config.toml
d_model = 256
n_head = 2
d_mlp = 768
norm = "rmsnorm"
norm_place = "pre"
parallel_block = false
init_out_by_depth = true
train_tokens = 180400000
Each number is 500 + 50 x the weight over its row's rms, rounded and kept within 0 to 999. Layers, rows and columns count from 0. Numbers have three digits each. The size before them is the row's rms in percent of the matrix's.

# v: layer 3 attention value, 256x256, rms 0.112, rows 95-119, columns 128-255
# o: layer 3 attention output (transposed), 256x256, rms 0.134, rows 95-118, columns 128-255
v95 095:631604501629572412458513492557586539557448439510515518452481561509507610561459502552461495542492493597529559543506367457511447503565505503481535478488475509506454405561564491445541554504542523483493552476444498411465569535472492488503499540537506494524509445600434434569527496464402489464425518526577495563490460482459521471543545546417503424482495507498506544630529597490484559425466
o95 093:410402511588532513567436574600473431522565527486469526470510570534521574513485478492424516438557447571455589507517461470436503508489545461524537547538449486533533641614544528519537573510471471440464465510500410517518597582541544437516502487415462445579548588475494483528538526560472592575547493540400556503518436393523505459594481559449438544473454580497521540480493571446473510516615
v96 101:530480463579433482457535528398428354540526492481441505434485514396501486486527615537510487512551495516595443478484537497490521506471470540508464581543527529487498428375505516555553502549496531475481461568538524460520473484515498543533481431438520437511539544551525443436464413563542479601539418574514576440540542509530455564506509544510622529410448590547601500484516472572550496489491
o96 095:570483625512554595452490475369516463531457502581510503499528579486493414504582527435484460536470469498574457408584610459527506456435446421523568527502441442543498443533492513534453443471461559410501428514548521496518491497433503506455555496475452446531477512405482499436445468502499519439432561461483489545487453461400532525452556534541522533524412575492541504477448484495546504413462
v97 097:597491608528464526446475509503437471475533552508481452536510468531468476520621492429494572547542437496521425504470444454539533403432519414582477492522553418526476549517542516533535403532584439474525459441499569408354443523543515519487524503453523492467479515548484516447567556538452530564561412571560493471497376440510473508462521514573515526483542476566506553457564425434429479532494
o97 094:573499467578504445542564450557489490498541496549487474479627476554494471483520597468428486446495404501396449492462445430556471424503453514502536523433489392476539488589554529531425474620557390541506565457485544500439541345504498464493444479526484470525523544467532498431518477496539515457532570515623553575563529505476398442406506405474577474483508452671606506468451430580559580544452
v98 105:595522495548461515566524452415513477472445499528547443494492486495428553500482516546460505506493405473494510431479502454523502502528519467515522539519485541434421462494521622509434509477544474588596436483474506497409534476455422480559508566445494462554472449503537531478529476453584402477475396468522538511476461562483443519550503526506525452463488512604543472503499557524417403534624
o98 104:548545468538530430472450507553475430454575496512506510428474428486433464559517541441483428511507356482530532493555539454459468470430525502537468388611499574504535496560545484514499608460538445576421549478399537547524466467435553447563448486433491506488471497529493478526531444508590534576497574541454583506600449528498473484495427528443491472646562377598507574461455535562480541532593
v99 097:424582517445623513619474485415530480452508467391499505504470479546522509512557406464533480513485594562489458508405490536487491387498378494509502474612543602577439519536480452465537466449518486489567495477498565494439408461600589485492490515511442537520570547467434459521470441503520606476520534487507418515404499531534447534392532450537415473492469459449494473483502413589454580483427
o99 090:457485477493426454529504499588463492436510577584502473470494489508452465466455408537557641492542511495591563537500457449466504427545479499463430525456419523522498416602485464540486528546401505493458450512563467581489378511447454553545516570604485488509485571468468561523587563438470459528562484513582390532492524485534466593523517572513487513450455467513462481565573480426504586616526
v100 101:463514577502559453461471413526512497562488508462523561514487442406504454392570550482385488483360517485532365542529525535453520530519562531555571508478518539471491484452438519462495483504475599522526439533573407469507487493489532486592557536458442496565346486510526522540498549520437447552431507417482538554504434567442495477558532460484424509483491488470432465428504542578526526548479
o100 096:470468413438466517620484549456555488506517545584442475576552495523515510519508557555577516507503440515492553463499583506521540488495454495484518484566548465491450468524497468490604513554548516548511488488542481555546486520565457530510351453501486592484465514537514540471432515511574480452494515501543483472626557521417417494558461496533470490466477425495417453485489546448441476612597
v101 098:472509541568455411547572496505569425501452596656531427421461509531477431420475556479451463562469435403488594381485497502535570459569483507541575421417507525477546422454573526562426513609562546403527445496488544421485546498487539550462423429509565538475499559446533502519555508452444478586581482535546515446544462519570499488520507509518519496441525559454489490560544511530453476528489
o101 099:450495368565470525444551513450525411516581489525509537494489512507466380519554547478496435493483451528522517509444493522547527483437517470484615523506509525471470482411444579568430505480527540436426487474472471490493442464518478485536475411456439459535441504537406581547528500587507539494595514561498524459544503525434448539517471494522462639470454419448569497497582493533510509458427
v102 106:514412500507521466532509474522506519535493453497542406500503615490540443518463555486501572505476472445492437549517529419521527541500453485506468507499478509445510535465509495498502490383511497478512543395489435476617499429503495511550487513469503451493453527541472455519543486536513472475491468514435450546491406434449487518610545475496534553413507556542539571444492544558528459508472
o102 101:492399466543419478551356528454568590526511523513527518400509485487458483494509567498518424523549487472487574486510599568519460413504482511490448447424520453443427568533452550511595496561545540467480543565483600495501509510466562466493513419394447454491551451500497414459462421518544540566570477524492521605457556450449397463485420482526516593513560464504476522543483445477428486553443
v103 098:460510484463466431485588517589503534541529494514464461496543464576452538375449532514533477462365493489340549518515431492470476592508464420551434522480450514460427502550451467510535530430586456470522544436489535577530446383485551523514410496381502414436507466560456558472528573466468440550487444483587454380488544463379438426536430620390457393488529469597538528525455466420530532464544
o103 097:531429472408500488500454537516523476489542523443564532447483484533457536519531475483487523466559478530423536424484506484562512584447443485529461525475423453443531533393419521442522543468463547492488442473508519397476502474515530601507509549527531550442581404580510510491346503544473553442506467450447454469474486531540464507497479388418519570490515397596557414468596480518426393502494
v104 096:528487457505471539534509516593615488519517453529470492440461343561518500562597519478487448521471467486556453534531461493534484554516591481498487512505485558483518446436523523434477560544507548578583546497439608544500447522455463553512404603486492519492542437512453416539516479543509408459519436459462559548436590493517491528540550539408589534474564464526542514457525492460522438533504
o104 090:458474490529455533578491522511448518477506503498480565555599520452495473427500454407579503558389401468440489474565557468532557455442580491503538529547468523496442489586557483538388588529565483431543470506469454484545498482495493505474468469455544552524531460436522498387581499483505422485485633453487427466449436513443595619517440359530393436464526429505510520549515514460469517527540
v105 104:479526487439515479662481599455538501483504515657560537485462511495517522478542503528536599469538480452505491545556431520450562554486595557570587426552511543491519550517447498552455480556531512494425451540409421449509551485382394524528448577551526471526504496543494542467487533487506618496422519554409478530537527457438514502473466466402529607596508596511453466381516432518520441486528
o105 099:503505454490518475471504407527503378422484523501440498381446461594421542547413386452467572484518459557474461593498501515485477530524472530521406551538505493502467581480422483472507492496453419483493560502533452486568447503515511527458461499445523510496521433518515498541518548474546424473414443460503497398563596478499505421515458598483523516544538569537587489549606597517563503479499
v106 097:493493387473514504577487594475582391432453469493570421510533498473521554489466436505537483494475487519501594584464492450484547503576506527546417557422421507541350401426483444491437437493454510516540509468466445507498521515425496601426555502531545393511603537467547542538538544502504451529518473513487482427512529467517533490598527493540534477543422518471520431566552439500467433434488
o106 092:440470458423570611473538528518481526506479489442522560551537477479533492429556403509469469435559431433369511512440471451513457439664523561529478484567560578436509531410386572553559482505506584458496447460478483492537483507536516490516576471491500501551501453509478576516550406436433512522386584582509511472528506547447425455548487544467550518553544500492460449455512441507568537505490
v107 092:425495535496528489506507457468497501559544472508433543498622491454499537449561579488476536570461503537505472457488459554453481478531526400400598482429560437424590629465484555523477532445549478611595436476523418547499405575492543565506452422528486485612476528434471477512557439471483449628482438431456532505491525500516588586526452435445518491461496453459619506534439490456530579505497
o107 093:509482536497492511465489500583477499500502614531535513575542523509516486556499537475542557556496469464431406402452508424520579495455446450558549533507475521517516381532504491470471514456466542538550456570555575510411593550453503612549458442462543519473427560467511482473446476483456440428570511491441570442465423487494487500505528475471446568574524588487429580426577446467426505551521
v108 102:482575490504407526537559491570489539580518554440394511584381507567436440518495454523556439589413490402637509537477547504486527566539553538528447494460483451542522566485540461502526501501472528497523478488544448474505483638467451457387432508567493459518422464462465445606447499441507472420410578519454522527505427496480470457554499512521495458514517543544520503496503537621403500524548
o108 097:572522469483534486566458518447482484523470463455459433480461537508548437560575520479604524525481432558543473647413545511579520465424496522496511480492533501514514521464515552494432548513538522473493509467515446422489456523476487444623496644553527580537398448505482545483522508569488495535561611575489480537539470493517453508505511543470497420503426421497505522490496555503427473486454
v109 096:518481484635453442495476465490549497590564434461499554567468477533471542493510484477499471499505480606468463461446515482463505448413511453471447450491560472548509505525521523513556473490503465456435557534564447501551425493457496494543539469396488528500512517501483478484555445449497529542608461554510443534470453574489505480489600461472529495542492459542408450507563512533528541470476
o109 099:491577470488482460472557448431569455562474515502557441600548546479458465494459429483465487487541497543436535472499477540498489499407561454435456536560453511517473512507495481477495439446493427442457569537537601537598461533542468483511509461541504559577409498479447536488462499527554460423518500501467528499476535438472454403560523424496607572384502571484446512528487491457458478653517
v110 097:519527510471516478545455573436492450442449508387530555437416484486564442665615494520649459546499511510420471550436548546455440501456495446481596504504507614471454587472578539452571431519469482517457444479514554476464378468422484489505431495614582444460429472482452453474457401541505590543497492486427453483546481521460534534490517474437488406479481548498586460408513462550474601546384
o110 092:549459547533534465497582511504469480474633442504599516466570544422427465437486522626445598517543573562443589533501428411476506549532489456432570494521514458465512479507507533445515521481511542363472548507519476564495484552510498485506541571549501549548534530508550433516544574483531491544522519493449437553547454474593451500519461533479481538469527527494491532534449436472507463563624
v111 097:462505499557535499571519567459485530525478464358529456516543464467447599549481514479463476516448526543455528503527471565463572548422536544469608513569557509487541585471486542519478479450475488475521485538452494486513507519516441512389472534517510525497465574485465467600477473451529501618562515525502494580536498474462595478487491519550509518516381515517512411469482429540505436542530
o111 098:448601483431476540537575482593435486569575513490538527475467467506588462554442548462469438498566551527487482492447532503485601474494549588508481553484561488481505546467438447546606476468409406464505508474488469500536447424502446438516586558453495507538491476500490405551532559488427471553516496490428492484523540538553440489463474561557548515621522457520497468536497506507575312487538
v112 095:553507531406425510448503332502456570472657470492454450376526489578538480469559473466420527498470521437511435481565546590535441520506510528470466482573551598559499535504358561408545604508411526482483484453484537475503512501470395427515490560512484515634537436400479454562475409523498496473494572479499478472527520521551462499526418519509503453523558456583490510391501510457454501590538
o112 092:497477637533493483548480437454454525500519546497512418419500544465497583503499534416500534535409486467576414507493579445406592412538613589497485482497455459543559514485566475531467545498540478673492467495500545485489463465460478445421523518501513521526432462492513517454513469488556502504544418358512437521461521589452544562549512504545413457468443443428461446410542484427504536542586
v113 097:431531580581559468527512413534540505466529555484499558418483499512550479521472486447365504452437459438484473521500452497455489539524529556460549455492462532476455475568611492625602465456536438471478501541484558481391462524544535546476438559515644586496547574629480462471474509532484568492542475584572509470498496488448448558472526456553438399504615455561441540596557471466504549587534
o113 096:546487552463490403451531420540630544381534449476515613484442535490589503542453517518561441564483505479473552528500474531551476533490545522604519552491473496521557480450477548522488583432520489420462460468571540430474420422552566551426434461579449441474507474417492505540543508394443570485594441510498545471525570495582514558489503619493504483443554458493528420525413542524490470555464
v114 102:583445548502491506443425499534530545558447545561417452529573500552561534520421551501525483506509406485487500492508470449580451519471521480512525574413483433480479491504429489546421438524523499501507472489555422493475504550470482480399539529587497497444569489572499425526454454557435515455503516477432423564437479466437420414463546525416523437446525535484516522622495453518488574421462
o114 103:511464474596560445490568523538432514520475535482486571482485493496479563503491587485551548458550538499564495515580431463499542583509524434538467550425486488479593597419506519406452469508600503504510491496479541505536587465499390470500505432508521507567496511433571574436537460487488548534541524563552470513659457566529485483482469363417538556511481464602513561464543520457376520462484
v115 102:578576385562543543498495618503485503528497505631507494494562500477510546489566517517513553539504459577551454457553579489470496544544514465466501407488403485498430555528496421457515456546463487547513452456501476519462441392507520519509590489504414465534480458537466487460485498497443481607515399488490456542523483472521637493553401509613510487484481483393504531403452490468551525491520
o115 102:446457584538563460481521535450489456497493490528450471497502531476390499514507576493485603496510466449402457510454500511480497431583550487552415369446502491486468493533589469523663538517477510454512439559566533508448531436559488468475485501400552512530524614506524518487486528503484495397382427484435528497533472548519609521449471602340391494528527558519538476485482357510483492481429
v116 099:570494512435476537468454427546476523465484537429439481576543550568484499573491532463476540485503436475395561602618481497605547474443528531437491439483581321452524489481487431524456505524524505508474452439551551468472550474555605454479421520487466563538436546509491519510513595559507589383548600504437500447547484514466491518409423529467371558492522482514482539542486504592489539485487
o116 095:517569564536539523496393511469513517567615450494547523485460502576535518513568485505581540477445495469519476545440472583518474490536481483475587521447489644454482477493527525544531367544500470509417513440473505536498457470581537490569475524503442595482544471554475561504504497467495540504510534413491477387484449485571533603481487503662432448496448558467471491522491468432536445492443
v117 105:490544507547552530563552461558506438517517422490482560557501500501479519494506531438536503592526390478644512562461460519480547438437540505481536507518462509586584551563550610511456516424531512525551456470431540490435468501410544511480392446448558597477480513479458534455572553440504503479524466452406443542504481594553505498475637508455603455518512401559460489527526487493520512550425
o117 102:510479465520488478448543487576457531516504558535484498489516479559463488501424545444520550525500406463453498581512407588482583484425460454472553481532471483506506446569504471521422524543451507534454513417466375442575410455618528428650508509453485524457416564469431510502599572521518395476604526523465572448511407450511542512558569424555514556473579529553471588451516487504538509477561
v118 098:518482535497495478426497496525454538524514484489483377511486541488493445427471473491579420511459513462476514454476542422546480562522453534564513523421523407488517550409541640440441468363507507535521543462462503378582563498501545520529563501505448519581475487533516578463549468445446558505505533457406461470514503490590435423446424544394439484476439525409439580514565426531578567396478
o118 092:476561505498495489521628478620486517444451443502554372484433465455524574535512546543618569481509452522556568487552509505520585513424530492503556467512531508529536481440440540497569581508542513492560466508472481555452470480594522517498507527531492539492461574469499554532457433553480515555606612428589498594466434500471561500487501458523507523530549496490531479560494564448475437567414
v119 100:484465410528521468441522511552461488480467503430481520482433486535551524516590466505479396421543439530469557489560527517498543523538583529473567620538419487443490523447557424518513519475463482502464512445543514472501516466497393465556563410538461546490505481567581382541467452495430481472539486476583548392473531383479455384451535408547481436519530486474473491617429459539584492529473